{
  "n_layer": 13,
  "norm_place": "pre",
  "rope_fraction": 1.0,
  "qk_norm": false,
  "init": "normal",
  "init_std_down": 0.0,
  "schedule": "wsd",
  "batch_tokens": 8192
}
Each number is 128 + 24 x the weight over its row's rms, rounded and kept within 0 to 255. Layers, rows and columns count from 0. Numbers have three digits each. The size before them is the row's rms in percent of the matrix's.

# layer 7 MLP up, 1024x128, rms 0.351, rows 7-61, columns 0-127
109:126157122152133147159104131133120138179152166091141094091171108087144128103101079112093136117160114117136163116111136161089114150159146151107112143130072118158096152138177166142127118108155180111127123160102135149130145176130125136145125089151147148096124150102122137159129133142103134107113117072114174111101157140089167126125132077109124133116139133139141148114135146111110124121141
111:120149177116131099140147137119080119172124100151154110119086151123137143109148111119128139152137125089107100136197124144121106125097112178139080128091120107097126161116132178098135104130127152129165120139067103134120129170151170171140124131096112137129141128131149143127097115112154133122130158089133162119114130131127141153129116091167134118090108130148164085153122126107167132172107
103:162107123117128163110077097136115102144127153127079131117104155138098137113052165111122093143139104133141106141133131132123104154133138093140120088133107115128117144137160126167120107136146135124162095123108112179129148150138098144146141158148140136100091133098096168131143136136158088107130104085113181109112150175122143186133119133123102109150133107100120157144164096131086102126149
124:120114128122143119102149114088077117119089137082114176124120151171102136149120128085136175104104119160088114126112085136152133101141126085139133127077166109133108119151123130141159109128149114086104140075120131090140154135108093119124124100151111176149139101113108106137126108103124154130156138118092087093113104094120107148158094129158146139159137185118138127135122125135134139171146
100:109171127108130127152111199113118163174107113140124119152150166130159121120170115116113120131121113098132126097076159123142113166088151121127113149114152096113129091104130145141129117111107125164152177152128119099120100112106107143125159125085112135172151115133123105138141114181118141135137123168141089096137108090161128133126110092107089128078159167123089104131155143116110132125159
095:093116142146120126166151136091127130115092151131141119114105131151094127139150115114115125072059150102149128126136158106092150112190119128095138089114128130131114137102150134143114154144096143115139132158111125159050153145109119119116128172093152118107119110119128105093130136155133133156098141100140198191134102145103138128116125111145139099165119121104129099092118153147115153117124
066:138113144143092103142143114110099130099169135140108150141114116119081113124128146101169094114133110159144141104095131127126106117139153097130136102104159063113106093129146143076111153068122126116156090097111172161108180096123119145128105137090145138170104151138108118128183116139119123141147098174146097110097126140121154117128149110123099102146131126142131143114146113194131122115103
102:113091117095138110102109129105115173106112112136090102118119099058151113130108150146096118093169178104110084116095121106137113134125114111141119150175112106085128147181119112120143141130109102122111132168093130132126131117114118137144101153110102127176142134117109128113138121072130102119099126140124112105125055146128151120163131140144127088155103144139102128144114125103145124187159
088:093119111115085139158110122082083119160132105099104122124165102110116128144148142150142139147113108125085121130154160137115145124095132142080137129128098100142129179120153124151147147103170118120103119136120078117124103121130122156122171092095151152165120099137106155144144128078114122086157124143111138089124171109109126128140150067061138129101154128138129111152163113105126131169134
084:142125148124111169111093116119152143108111140134129084094142138133113137096074125146121123107113129099115127089122130126117156130145134127114146094115120142118126110160145124095110152131184115115139112146166124085133151134109082092120150127146104167108139146119119123092148090120125134129121075115119202135164163161140131124108075084116144137099161101091098071110139159105125166136146
108:093122145188094131154153143138117152165146058135107097106145132150110125113162145116135104131134150114126099133158150122132110115151135134129154153133159130108146155154142097136145128123099129116163152171101113130135145101138138123114158099089179088164120150135109110127102139110152161102154122098097129113088136121097110163120142106131113059155149129094138125110157145115094086092090
083:120126144104146131156125130085084143131096113134118126115133129119147134134143136144122138118137109116171137094142114106117117099090176150114123108115077104101123150185130097083155132116111156186107148108138157079167139128125112120136116097103106135128136095125059156142159174151107107143167108133103100139129123122101158115072129126109163122118131131094152151140142096164159147149102
059:109124164090142138144142131123131110164106123145123116170131141164114071137108143101149167111111063103127085117113136106090126093126114109105126130100075137141118129129133124158122082139176073148137135159116136125125166127127086158120176134137145126097104143130135136150127135127159136101082100091118159148080111118086139136155181118169133107139138117154117118148130145128168124127146
096:146101110127129116120160141108142107153170149131121114145118125111129111155159057113150153125108114121120091123157107093139121094093123120147081106127103090094142110165112122083128169149101153142103101132108154144099135129111128125137107088127099107103150125119134116137159112113141066173109097102079125132129106101137130142091131127143151130142123107129169111185108184122135148103164
097:154148097129152108134168113112149110128126135124134115099116140118109140115182146171131120128098092107123120097122165158175125138108153098110180130166128108168123126105122125127140120092096156154124120174139153152191057113144127126097106188160148152127120118156124126131125160133101091149147111125112154102144125109135121107142155116142096072105152160126127149137097097125148103122134
096:091096109133089124122091123123127122127135113164130135123165093108117138122142167124136130190082136122115133100170162135138122129168149097148122126131118128125081125107084101119158121133120151124102144147103151108131084117120147137161125109136082125145125127107154108135122188098159141147098151122146126145095141107088133126143138135188155133158179115134167068073139097128133138112142
109:137106135140121144110142153169084125138096159131143169136123151137111164108108142126122168140146159116136119135138173159132134118072124118100131119106133125145131171107137162161166107128098109131110121130125086108147168127091152123146107123105129105133117131205143101097069106104104088146138075128107146132130121102112131121122142136127096109139154123100146169112144055115160128109107
086:108119131094066131101090109131153107134095186088158126132150125104138108104125196102113090147120161118124140139105116133151094145150144131194134151150087107128103110107151087133139146163138134142150110144129119140135120143141131149171092112060121125152086137102156127118113143112089123093120138144114131144125117116126135128115156090129105118110181124155122118107107090160117109110124
096:168124127111173147127132094125145107111119070148137136103150129125112130133129111107135092146133108161109089143126130130134105161131115105123116142112143141129079126168185067131108172106093151097118102137105108118108140088144108086139137141085129080118137118153111109124121095167142177121119135143053130127125131088139138126119169094152135087112150145129137112130144072122123122104128
092:099157139095141139136131123140110114144140155098146118165139074113112099155131114132130142143100111093109142112130141161155157147130091091154075099130173156111156151130089129103130064130084117103094112101134114148140104151126151182105106135143130135138138127175151122157133126158141082142144106150126168139166110126107158117114168101115114062129126129139113153132125089138138122109159
103:129115156116166113138090090131117133151087126190126164124155135118096114148141099110118117071116131103100109138121125161103145153147112107104107115121117122140120167093140125113181138200133118158134150125095106113107123121121142131103147148093118052167152096120151101151090138130136145147149149150116108136129082114146135162175113162139124093139117166132134151136106120131151104120138
089:118095096114121128140145143079107120119149116137140092071157141174130106107130132131131138216155121126109149113111161106104183096154129157129144155103123119117138148156139125153098110152139126104125116123125089182117127138177115097125148155085162143154107145158116119128122143120086111099105109108121136122120105099140114148166103150155165087129093119137130126115071130125132111104138
096:094164122101128126119117105111145105108159101104131143122108138092105122116114149110080081149123069118091112148125130129176068132100159129145159128115135118122127179128146089122126132153150143161095098136118095159176129152135116142136121096115116120131083094118118141159156175164153132186131103142118137124144160124124135121107140095091153108136127088122099101138138128134155122140074
087:105123150139118093149086103104101112098100109117153111153135132126116116147142113113188145143107096163135133103118128169130106136154106097176147087091154108142142105116160094160198139084154125128107131113118127135114168096174103099134125149116129151106130141132122119111114102165133092094133120139124164133124105097058124134132161114127123113091141142140096119132152109095117145125087
106:125122096120134128138071129152118133110131104109087115134129157160137104147142124137133103130139143137125063143086129111084133084106133105149142127130107134159142176096099128113178154112119117142142073111166125122108145082128140099102146128121146148167136086163113110139142128133135110117117121104134163128157210122146174162132127150135149138099072154162129135123122131144134110108163
117:159138136147117119129152088080124135101141122087189132140115152114124110103153138118110159133133145140088124082126058132099081114146166160150133095141069154125140136122146163123118139144131174145118125121121106149130142107113102147122090138106162141105085093112115196125108130171120107151157116104114135144142155116122120110121117123125122186145118136173135114107112125113167139118144
096:116115146183109173138146146086149105114103112107134137100145153110146146081140148156167112130061110086138098083119124126121136114160135113122132128174102107108105130115105134117106163131082143088132138151137111154132152119154139093105124094130174122130106108112125124091151135114163133091150102112108175083141138146140122147112141112106145097116089139134154093135114165137085122133165
098:136133187124135085141130150096073135154170137118120176135110147111102085116141108138150098116095172121087146136164153145105094123112134133147126108142086069142126130137141124148141151180143167165135119148145125118100154166112133126109098138135127160127127117140111104142111131129140121102097101071127112115114133144123161157088126149163126119134121119129151120068124097135152178157138
089:156156117134146149124128127159122060138156099121138104053092124119132085120147128137140141151099106129146162106134078179144123166106141125118112142107120128150103131144118129146125123103157176137124086137177118120128104115142153113151152141126111127159093151147118134116149161141146177136096137103102106136112156116108107079118141147112114121088146106147144119095068144117136095141167
096:111120146133084117126175137141168102199116113090127138124098127128111110154112169111089129105176122106152142134144126132126100102093206147117143143134161129149129142143132146069116114125121144130157100110144088121143174101144149070159079128131135159116136099133133148124121099139111128125125098095138130149132122130119128146139144158120155140164150122120168177149141133121160166142121
116:151092105157141110134137166159157113150148135089138099092109129150099116143140125118146112154149166158135117122137109081119115121123138152116093103123149147154118144142110133160137112096150142160165163139166110114131160104148141152124139123160114080117159092158076137152147134132120117120151100139088126137130085110104121209103113137133093141155200117128142129110140120159124123084141
104:084093124145103149159124092103101157129093137129157143133143067125172156102115145132135154132101120149104128152102132127119058137136142132103140165124112123138104136115146165086131103142129108111168135113109173143121123182092101111127127107145145102143094137116139132136108147098135158106128117106085101145116125132115131114146141162083160104149083127168103102059122100122125130138125
109:116121139181097143125114118170154144149170119117081127130152136108148129122100157138140063112085088114145131136101152113070106137131101147142098107145145155119127134149142121105130174144134132133187099113126115108094133118134155139108114148172079109154101110116102123104119125167110127122186106137102120085119146159127164124167133137137134153116102160130162128135148134140172155105110
072:136151171092135130137145120155117086162140109118181115120116144076119082087095125128108127148139112095088092145118102147146103081078143156141156128113111138114117136142130089128168115082118144130143122133095096126128171162145092155137129120154116155140091142104144130108119115151177067130142155173161114112134125179125148105108115117103112132144096148125133138149149134149118126148125
096:046112156113108122122144116136134128123082143090149122131118096131121092121117150138123122132124101138163159158129136097136079090118123098137164091113110103110119091107140141114157129076134153140148102122111116104144105140113119125149129154155093113155125127142106063152124137144135081125160130095127085123121114155146094165143106138139102102105148117193171134105124144139170134141156
113:153147112165111132132133167100120139167088113091104109117166154115111106152125107100107085144137155134119153149147138126088128100141155140061119164090128162104169110150180156129129109114116145111154151135129104131135159138120136085130098153130125157120085099161145132157112148129100120134102109139133166124104138137120172131097132100141151139129111136169163109152130159118142095148193
095:158162128120146122131134108116099118167119107119126129114167121115117142124077161124110108150183099121136140114122113149106128153115125156106072107150105100119151145129100087121139132128122106099201134115072120176175145106137114094126165137168147118124094123133124159161129098082098104136141101155129117170134109130154085115127102097174104129153116122115155127149132118145096126110095
093:075158099140151125136117142128152139131145124106132174113126183174141125149082102138112133134157134171129155118123161127127102136127126093145148112112144104145094147104133117136105097096147115200152097123154150147164130138122121101093146150121116106116131108124111105169123108062115091106136092134163121165130136157073102144178133114135121117167116148148137117107113132127117159155156
122:124114119111109108114139127126100132133131128123139140148119138133135123125115185158164168124101112104106133136098138125157107151099103117126143137152142069107118144122115119111162110098123116083141130174133121101147134102090143125135154129159148146133109110159095156135108129097107151152124116154122165124066136102129134188152113080124122159132145131150092130163154172125167214156159
100:120083110134142158109091177082129097117124122132148108100158120136137144170139118151083109088110112107093114108152106135146107122140113148147128104111103180156165146158152114101144143111105120129094132115107138108143174150161119136148136126131139128122154089058132114162104117109154163137131104129131166116096140107097153146103090149119162111125136101136163155143113085162125131121181
088:123116140097145101097145155143120124114139073105114076083128157114164117109129127132144101103100117078147154126177130133119152117135129122130133164150151120082115128144140118095133086123125146090138105133122167156146137105111172159119150077127108154122094139210114142131122099099119096151117136169142097156157126132142155145130105094131116126154147121097126090095159095139132125138107
078:153161158085128133123152129144149120076140094151178110170122119125140122149125163129149135130168156165163078139171134126128127155102087119123163120130119112129167111137146173158125122143096105136153128136127114126084129135120165120162129144151146147131134124118140109126156151158154124156128096121126149072101128137157167120148086134162135116080109149142120100109085132149098192123141
097:098136097132128083139139146114121128119116158136105104109081145089101103140117135118118143094112160158152120134168106113144114127127138118151134138114114126134082151121146105075130123141107103091102136149089141126112085136120112131120142101114135103163124138059108118148149064131150114140101106061129195156130115100102152130151119161177111142128117146164141148147132162163137116111121
110:129147124148140162111161166165114122135108084147135123112128146106130153122104133177145111126148145106139091094128117118109114175104140108090130109123067100178129080111146149096124121126125155143112122119136129110129165075130131108114119146115074140130065114184158120147125145127133143110101133126128134154112076093141147129152148097100123113117109078148167159100166133131156116120132
112:091132129103118075155138145129124118121149174121091103076103106109142131184113132113124166077129159132101154135101138145113131163080147106152096137144152159100099110186177094099161111143112152112133171161102162131138143165107126140140119124098146123161151108110112149116113129121143140125133151105135117133182133117167136153139119142116112141110110107100117127116120131105094170125095
074:149153133123118119177110099105152146115086115164173110126121146137120078112124168108135104137167101108166142190140122139135153114139114084152133086154125142116127113125136153116191163144104118117142106109119129127118148087147106121087130110147164090155168133121140092128170128125100111140097135099088104140147125120124106120181121128166132153102094124169147108088149130123120126146137
108:114149145151114123188145115112134140113111155141189133110124108101136160112138100081116171119133130097120136152129169060138130120157179148167139141108151121129120134099093123132126136127122154168127124134139140117154129139119142089161136143117159157117133135154148116126151092119185124136135099149135115109126106127173167130115090170150123131157156140137119130083158170072117088106142
046:133103136141156139148105086132125208142115103148142165114156121118127123072138135108130156146154098124117139110153117132125158168122101146136142143096110128160108163106129151115212098086103131178102136126086107141158105171149112120150097132148122149148126119109187168111124126115148120123115135149131177164143144111092142162132142157131109104138133140129106144106111132150123116139111
100:136126143138134082132103101150116165149140117103120138138153124137164088110128123104172103073109079142113107089134154109092151147149103153149140116186141103092125115115148105163102133097109102130133090146129170155131140143108101123138091141113167130119129165149093132087114132122114081115155102158106130119141125118144192187127151146119136149114131162118152101125123121167119133113105
096:130115144097122121131128160098110202111159157131112109133141140109156103167121119156119153143102143128095161144161120163144157115158154130192121153120171135158143152093079139134138129116160123117110156117161126141160111186134115128146109094163128118132082125153136154147118135116132108161133116159111120093106133146108134107139105135135147093145102110056118143120130144085091119103110
122:101132147113118141117063132137133099105137119175150117080072113166085128109128110114131115125143118121095129131111118127146118148063132117153149154098124092136127124149123134151103163126133168102171099154123109153134139136135184156149149135113106151121106120135184104100144112097085132181149129096108089158155116134123104152154111125154112107167117155144138132140137154105114150161143
099:094151119132135136151150104149152126148090140141151150090104117126163124164103102116115126092115122087085085156163086107094175129137097168173121101132136110134077138142155127151131146137113129099087132103141156127146144114147108104151132120101105146108164111136153163124120115164138125122173078099173183104149112080160122115123144135102114116111145145129154134125091097129143139121137
105:084140139118147101151142154136122111146179129120093104164096085137142147127105175137142112069138166165127121137148126155141115158114158121114118141138101100081101126084096139115102106152141100134134127103141120127116134132100140125076152102152121128124130109101186118131144071163149085093133085136126114111152137139110123138122130172122123108149144144102141153098082135172134089137139
090:145167127131102132172108131075103150098089109132124113134125133145103122122114111092109117063144126126115130181108154112094197166149183145130144140108131149112143093155094141133130122142123106136152144149123132102138133115090124172146101145160141147138166070154118177132131122131122095124104098112087112164168153124127101134099153141137149101126156130140131123114115124144162155151115
088:144092106122104161136137146127165122167118138130170140135147091149177135137119140140129115136121146139161157132123098134086098152125154121094122134132135113110133151110171092162092128104148160100142092149126128109133102149113159137140138169084098178097139090135139080118134099102145147104129116186126145107134134076115140106109061135142124095061132119103141129131121154122123123149126
# layer 7 MLP down (transposed), 1024x128, rms 0.189, rows 7-60, columns 0-127
102:127126079145110141152128109143095125101113153157151134154134158155130139099138124150144095134196078121096101138141131127111118134118110122129142113169133086176132152153149104130139148148151117145108089124146136134137129083150121112080137122144106128108129141158063087121161091100121136163068163168128128138135079130161116138111169141134126128129157129115090151150109148129166106150145
106:133091121174136147134133173142123127071126152124079136110116128135131064145119161131159121149115113153102153112144140121127169116141144135151156103129135154103100115132144111164105068095145143117149187162154122101093105157112108101101122124132159150113165126168164126141145103142131141149157132134145113129125114103091133104123131142140146125135150088097141134074123151075112156168132
091:090117103122158088150143127131132103129130127134117107107120117137107112128117174145089166123140146152109089156129178095114135149164100151151117155160157117140155123130172111169125107095070129094104103094147171103145161121128181117131125133138138146090111135058157122156134146136122157126126122124149143165126140106105179100099130140128142131157147128183147116124131086106131118152114
116:110130121158117095092156113128139096177141139118105115156114112137166112104135130159138106159151140117110128124120123130134140119078121106103120151184146116151125099100132093128142115162081109157152129153147119144110155107143093136067157130115113142172136138189137127160113185155109116144087103160131136142188137121116117147109149083092085118123130130132147138103121118128104125175149
093:080122152123108123162181152076157149165111127122135126157133152142133174127105136139141102149162099148091158103107118121154151117100131128139152137098113123132133106102117126139142154112124135143098126176108126128118120108149096146118087146147167137124129164125114075100099133139148124120137184130167146168126093094156114080122172129107109143101095146171134127135172105132147140081113
095:134148117134146130123110137132143107116151184131120104118120121130128185106109148098074143105127115125135150134170148144139146131126124162117141080150145156181109113110149151146087133133112074101127157117131099135085116159129125159122095108101108117130147167187173111110155111114163133155100110126110143157164140126152119159072124105113108097127108116123154188133101150128146165140135
066:136135102120100138129121145120134141137086127128091130096121148143108140135182155135127121158136114116108127115145124154138164125123186169148108120149131124147142152120122121171119110155113114135131154141116096179109125109110096107122077138148174141147125144099155205130123161085106117172106130142094120130099124192095177142144132106113129093152128100130139164152133116112089096093134
104:168166134112155134108100177133086117146087131174097123168161109129135124095107117131127160088103120127114158108121091122149150163144131148140142111129115092119137162127122178140120116155119117142160163162115116110140127153147186196152130134144142121155147110126116165094117115126100158145129106137167088156150103161140167124096114139113133149115132088095099117148131086138145138142131
089:092133124118082120139149160112118126127124145156117153133081115123112154111120120110117148129112078077146147112121131115107128122109106109209129132134158110126128131146134133119088135171096145086113132097139106095174142109120114149179121110128172149142127146145085155138127151147124133107118165119107122108098146119133144176158131124103089104131155147104125120153092205130132173149118
087:101138095121167122105130100129073122143114150113123124128134144094125155152115115104087119097192069144166102185121148117128124147112128135141129091133065095127157103138153154131120108114124090119107152115141137132121105164135144161107135120157107114107166120145123127128149148137099096123157117146107127101142167159127118105090134077109114132115146174127144110117139119145049139130122
107:140099149111131137148120119083120131153168139129168156150133112134169152096124116114162120141117146111116169124133136143087125165101138137106145086120134116169108115092134147065133154145076133096082162127087110147133115076140129157133136138110151172101112099144117105146129118197118114135148150155114117115112073139159135121124121132129127088126117106110169126112142072106110142131120
094:099153138130141128155089077122124090125135160134102129121159118139115093139150149117174096117161091135157127110086115151110129162191114122113103126126134142098113140117147138139119114132125152179126113138115139104137095168145127134106098123118124180135149152110159128158112110132102117144155167145183173125130088163127131155084122109131074126114095152128123100122106110185109152150105
063:087142106127120134130175125123111149167158147175132095110109141135088103148109122110084148115180127141111135107087116086155123112117114116143159145136117138149133085144080166128102116138130086124108109146114140109130110101160124128136135134116099138106166149119114112143099126075145144130088112134161153129156089158102160085169172117155123111150133097148086140097142161131136110151161
093:109108117153131127136100163149122130120175106192153171115138131152117128101143127134127130137167087138106176108116134104095136174117113132091098150139125127112119136135145128132129096110128117100151153107109106133145178114125107135123097147141098098158167096126101136113134140107127076119095113090171146107130118153121151167106155059111087139111119138118107163141151108150189141119107
094:112128103142161149148093150135133157168131133167080109120126119154117139127107175126142120143161137130125153149095139106109134120144126139143179147106107124125116119141126124111173110131142112141153142173089113110117091105174106094120115107067163149130139132085141131105162157112136152138168093127100206125078087100099168142122099138161126130122102091115134118138128151134132142104120
101:092140123093103102132127106098139161167156147136130133175146132187092087093095116112118138111129101166174112137115070121141131116130111135133124141142117115145123128101126149108135176140160149133113105079137077068108108127076171124124155127108141115138145136127120127086124170153128152091148120128128159113155125155138138116108135136099123134125145099134091105170093147111134117094155
111:137149160124112151105083180127084119141107112116107135158128123135117117123162124119130149114118120100121103158166144115148133124121127143123100150195088121114155144137161163126104133138146151109183104073111122172164161154110151114124145104137112118158109122124169120136139124091095144096147115139129096106088147113176127087117086149168161105116171092141082130114117114141121122128130
090:145143157167162088086115116129130147104113112112122183133094156101152103153102070077149132151120099153138123142137090168140097135153132151122110144127148142095128124129135117090105154118131079128117139116143157137147155095104147138139132118129136143141154131118130128128101192119121128105133166123113146129086089102114131146129114167163099121070126107131100147176132182147096146122133
099:088147144101131116101133071128106179154155152173131162155132109128144110124089146103139119127136090148160113165138137113144142137173116137110101156159160130127085102175102113146135153139121114120112114089144146106124110105143127103124135150136098150094114100111110120096114106118115118152154148107127111075133144134102107149082135117116145176104132118162071128120095134141100175090103
096:116104142149109100103137100107096150156136098079150129104093117151152124153163101145124117162167140158111134135117115130123132107110124136133169109099148126165110083121095134119104117144140152090100075118119155142116134096103057097092141122117133134133126149149126195082122136128123136114139118127119145136150138103111093089133106118145153162093102142123072122148143139154136073107107
101:105146167114077161122137128106132123127125138159100138151161089118132142147133104098081172131119148141153126107114114108081138102134103173114118132160104170137098146132106156128154123136146122123126097146121078174121128058179121140108099114156147150117124164132132141107132126133129089123137155149182130117093120146157129158085136124124124149095142152134160153149161131114106148084162
093:141134082141131122119097086112122099099124153170137106111090118129092143126162096101101157145116102145145088081123118080121134107090115144084125123141139112147161114096135115135117125143127119144124119086128118099132132111141117182061102099140129174118082161121132117150150109116094117097147132145151164121103140154134184142145132140146130181118148132123129126120098153155126112160081
110:157106095082106160152108107107109138085186163163085103148121075121124124154126137100136105148131129068096116122082136113088123155114120128174115136126139115156167147143156104158116146125125140123120135157130150197119144103147077141130111143154134115131158117136148106087123141152134159115129124150120102126102140112081138133127112094172112103142117112152174123129147152116125142115113
091:140139126168099154082073113117122126132122137139130132117154105145106114127180109134112151135169096105133166136137137117147157115126160144133157156092160128135181120122091154105121168129150135153160157151098106195124123106153110148140117099122121155072132132141202157143115104144159142119090159141147136123159101143125128134100089114134148132112125113107102104159125087144123097135133
104:108130068133093140141154136136075123133146126134108140120178139134142156120141099119138098111093121133116099148125130101168154140123150145120134083123161099145119128123119146095090111113160112134154129131176164147120128137143146121112119165125164096119137178112107127123174218137155127106106128136139092122134133159144110187150127126162119137084129097120106083125093119131147152139112
103:127129131092108175128136163138100150171126149102135094104119147158138127110126148135141135145176127121106149106083163086143147114152100162156099145133114097131108100144145130133108111117107126115158129121119143131117133132105117094153140101140082124177155191160140134135124154071151153139137150118122148081094143128130155147127161125099071149175171124163100155133121121086128138114120
097:144125093121118132150124119112106141144145133145131089177125168137131178132142143138167140143147111192116104151167161092141118155076171103121121132175115119186137113117139154185111119142126124170145150096089126141110143103117134149059115101104173135109126134150133107115146111153087129128122142110111078130131159110134134102125101136144126140100128134136154171114123133093138111141136
099:118116139084131111163110134125138127119156139104116124108104142114105121106131145135136121082106141117130135146143115124197186148145102074115149107150139107137107085112120082091127095135144132103098134136164170134113152149122167140113136093120148173092095162130153137129153120154158123141112151089153145170118149133165111169138133091151130150126093146170119134096108124092102173115108
087:136160131125115129159079090160128162101116111132147175063134125124162119145167148159115147145153165132154126159129121175137131105176168147112108140081114101173104123118157120132144138130148137141121137145155139136134115141116128118179137155111128182147137148141106157151111138130131144162113149083090125081133121110107114154102130149131117082156158088149078129124143118139111120158130
105:134098148133148125116154117119132097127109158133129164138168113147177082161122156091124197142112140133106130171152133082087123139154092118123119085113131153096187157115131139150136086150117129147137170118123156103135083104128139122135143109137125114130131106172143132117108182108102157154125134087104107141105165142125152126123117140172118147111152102110107138148117132167176140118143
103:100104108166155124119123126152135084143098096144125133130098097112106153138112160128100125141132092056163091113143129139096134125123146102126083114154115127140157088143168118094169139150146110106155120126114126175101136161156157117105133109133118125107157122120162153069133106106138124140113157118126074151113177113096102126110123131124108115099102135075164122104139144169103134129113
099:123138148153133143087128162127107154125133152126155113102098115098110137097159060100104141126155138129111079138159085122131131113125149149135107146169158132126145103136087134125162094116172112155150145116103130144098161061182094125086096088127139136093153119116170121124135117109135142136157107116160137146109102166127127112127180127114118149160143118123125168128118084149120133143130
106:097165131143101120134134150145149122118162143134156108140093136137179138167173130164083135152055114119107064141093112108133115155143119104129175130124146135138154151134129078123142162157130146130168114114151112160122115151137156162117143150127138155113142124157140114158095130099117134141147146134121136158111087174135126165104112157148122124117102155156156169127087142162151141121156
074:147140120111142145138144085149170097137160118090138122181170103131136146121120097160118106123162114108137127124102121135114129141127178132128132159133153147151116124063105129094147121163142194125106172103114125128115135134138116090118134099122109147125128111135146152133072182136122161094101066177125135134120148077107116151169117145113142110142118111139151139104143144143159146104107
096:097138136137136177145163131150107097130142165130115117109133146166130145147152108176125146163104152144086143144172144100152071083128097110126118103116160158163174137095123139144107104108135149127128172095107129124120103145127140149129147135131135074146165122131091127151100150116124119132164100116136142139115156083086113157120138094152136110111125083130117129148121150156160184122094
110:127097101168152136127098111153115079138137118119063129159161135140109158154108146136115119157182123119127111146142106118103104153108111134069149165123142133102132129129087197129141099153131166140172123156122124138138145154121126111108111138125139093143132154118135082110160151119164118166111123142170110120126161105112120158140119180142111126168116126117122145116139179107110117124179
090:136138086155130146156092121128151124117117124181152112123129138179118152154137110081115100112107116110126147102102119146119153080127115131140142114101097110163136143142116145144130121058153149144139129124188126109116170146147106121138126096153160152084142114144112132154112133110127164133120136114122121108141159077187104127107165114108122150111096145100087139174081131093108097112134
106:165155129128160152135108126157155144154156112109132131155142143124080153133108075144135126141134149125124106089124125113156095131169151067141132134122116128124111142137116116108086138124124112150127196123098100141193149114116131113152181112122107134119136093098133110110127106111066170134105119126090145133136151129149127142151135171137172155124120174110128136172117100179113138147141
115:172160154145182159125123124114100040119097156134150127150126128106146085124175097100144121117129081126126116136165147093079137126152122137136091157155118095130110125155148127141112157150143161125133140072100082126153143168156176139121135138123112122100122128136148158134114122180130112145116110098143113149128136138106115108116159130132146154131126101109141135117156075132123097124118
094:133136115137144105117133157102156089138138144128111099132132147140112114147126124146107119114100090121108143142087137196119107146139074146134140107166146158120122104132134148135171120140166100109135118112157152133072128141137143130174134129121080106138142139100099085150100086149097125172124089160132126132137129131150150118147160137140117159076145089097127117140096095133142190143177
090:141132136168110158167132088087108119140164121132154151157127165145137104165144141170137102104165106159136116129128113107156117123137173179132127151114134102109126087136102148149103157143123144121136111094169134129122063140134141112113135149108152176109126131148083108129155153170146102119113158144130111131129137167132150116134134128112119141181118102175147145114072129102074113131107
076:168130152109124126186108171127117126174096099126180166112127087173122141151141145143153116129118140144094156136119120120145141100160087176120157122159138153118121151155105156103089118145161127146097152191147111115116104132125152119129177131073119134141113101122110104127131132140165115130123124134144116159152124140152106142108120114137142088106152083122134131142096152151176139099091
100:134125117078124113119140101115137112155134118183126139140102095123088123118100123111142074171160150121132146106136159095142164155116147145147134144134146167106149113115092163127157121161184113108094097112123119149121099155110105140083120133173125123149113114124108084182094103116170160154134103081161108123139139116124131119172126117172177149114123134103114158136129146128144124141127
113:104131128123111120133127147140081096152142114177112122143107123119086122140059150186128128116137125145125143142110150145069134116096138159113166167108154116121119140128127129150147122128074112092139141077109138134092130172105132140143121123149086123114096134150126115141126197104168161149102137099080143095144118105116090124121088175103144112140130143114153137114138144137148119109142
111:176122135149137092122157128136105121127127183137158132151095137137141170119067159142132095084130107141130166123086122110114138128145101139089132158198159132121119108149109146130143136118156129164149124134119102136169103109152123106099117177154152105175149153122127119088127116149156174113170112133134119133166162169110166136094135138085104133108151127100124149132121142114133113116150
078:142147164125091126119154098131179153154120136175130124095159134122119103128122149129100119152132163150136168112167085159142138102116148141143151135137140182172128139093118127134107129154126090107114113142146128107114136147136084104132098144124165097119159136153154081134141107118100140158110120087109093101131119079128110127072099154142136110150102100175123122094172107131105161149113
111:141117080115115119109157145151151149149185122132156141136119118113135151130137116151135138080149125130146166168076122124153119159112111092092154122144117124170122104129126158123116113157130147088103111178121115114132092118132171134116154122160118127123157141128102157153144079157122094118151121127086171152112167166152097111104121154116126097151062150133111130102152134169098147153123
050:148133110128123143140134135127133121085116128161141136137100128106112152125145125119125121119077113113123178082124185107170130119129165118156134165152113107101154129139129139143101147186125164130105088093136103079079151174138139119117113134187112115135171145127141054112101102082088133119115155117155147145138123114117110121082123138123154096134110098136096146121110108126115147131130
097:131147104146127152144101124114102131116127126109134135101134146156126162104167167130114141153139116103115108119103183162113155148131164065104135162120158109146069107145177155148148097145127169118133172097155141151130136111147160119144132093150117127120154120150091093099109161094144135137125089117135127113134060158126143135132125096123171110076147096146133122113118144112156104146117
095:153175149156159159125137150142081122153102100198141136153165115140138161131114075124101137120073131112137075103101126144148133123131143151143166116097171135137133140120119129139059132140151128124168102094141092100128141078121101131095156127129132126142138113145123148107109134114172141103130152123168153138112105126133070132122159103099148150130156131161122131145131116097136141132106
130:148165122158155126126154123106145119067149166208128137155130125081140122124143158124104141104114144135141120083112132110144102149109108136150170105151172114108136125125155084098144107108092113104105139113107153154096114109147122122155096119152156119128137166130110140149123131127136127104169168148120109139151085097088106100091127130132100141136106099091175132112164135151164106113120
109:155140143107171107107129072140146101156123136109192123112119147113141115161149132144133126124120106144120106104101135153156141147179143129114172115107117138113118058130082123126131098163097133126162146120156141127160125162104126146061083114104158129082142130101120141120109187141088118102133115137157147117138105113129080122097127147127099098138098119103149121151103144139140122142115
104:081110191187125152113132143151104115109108146142139076150130116146108142141126140122094149151143133161100165092151142124109178151093099130113111152146118164134088141124117121152105138173146104121158109094062123147151109087125125096130142112140108104134122127149115141144117075151126127129114141098167126135131134138122115098112101106091145173136139094144127131149120083093137087130137
090:096135114159124110139126090086119143111115099125128171155142096139161137123132166117144093126156111124118111103104149130120104132103145116143110193124117119110091119121151110147140098114117096101144137126143130117104149099096132138151144115089132149126147099132168175129112118106111081176114117136164095170115168177096158110076120098107126097130169122139137153125127126090156087174117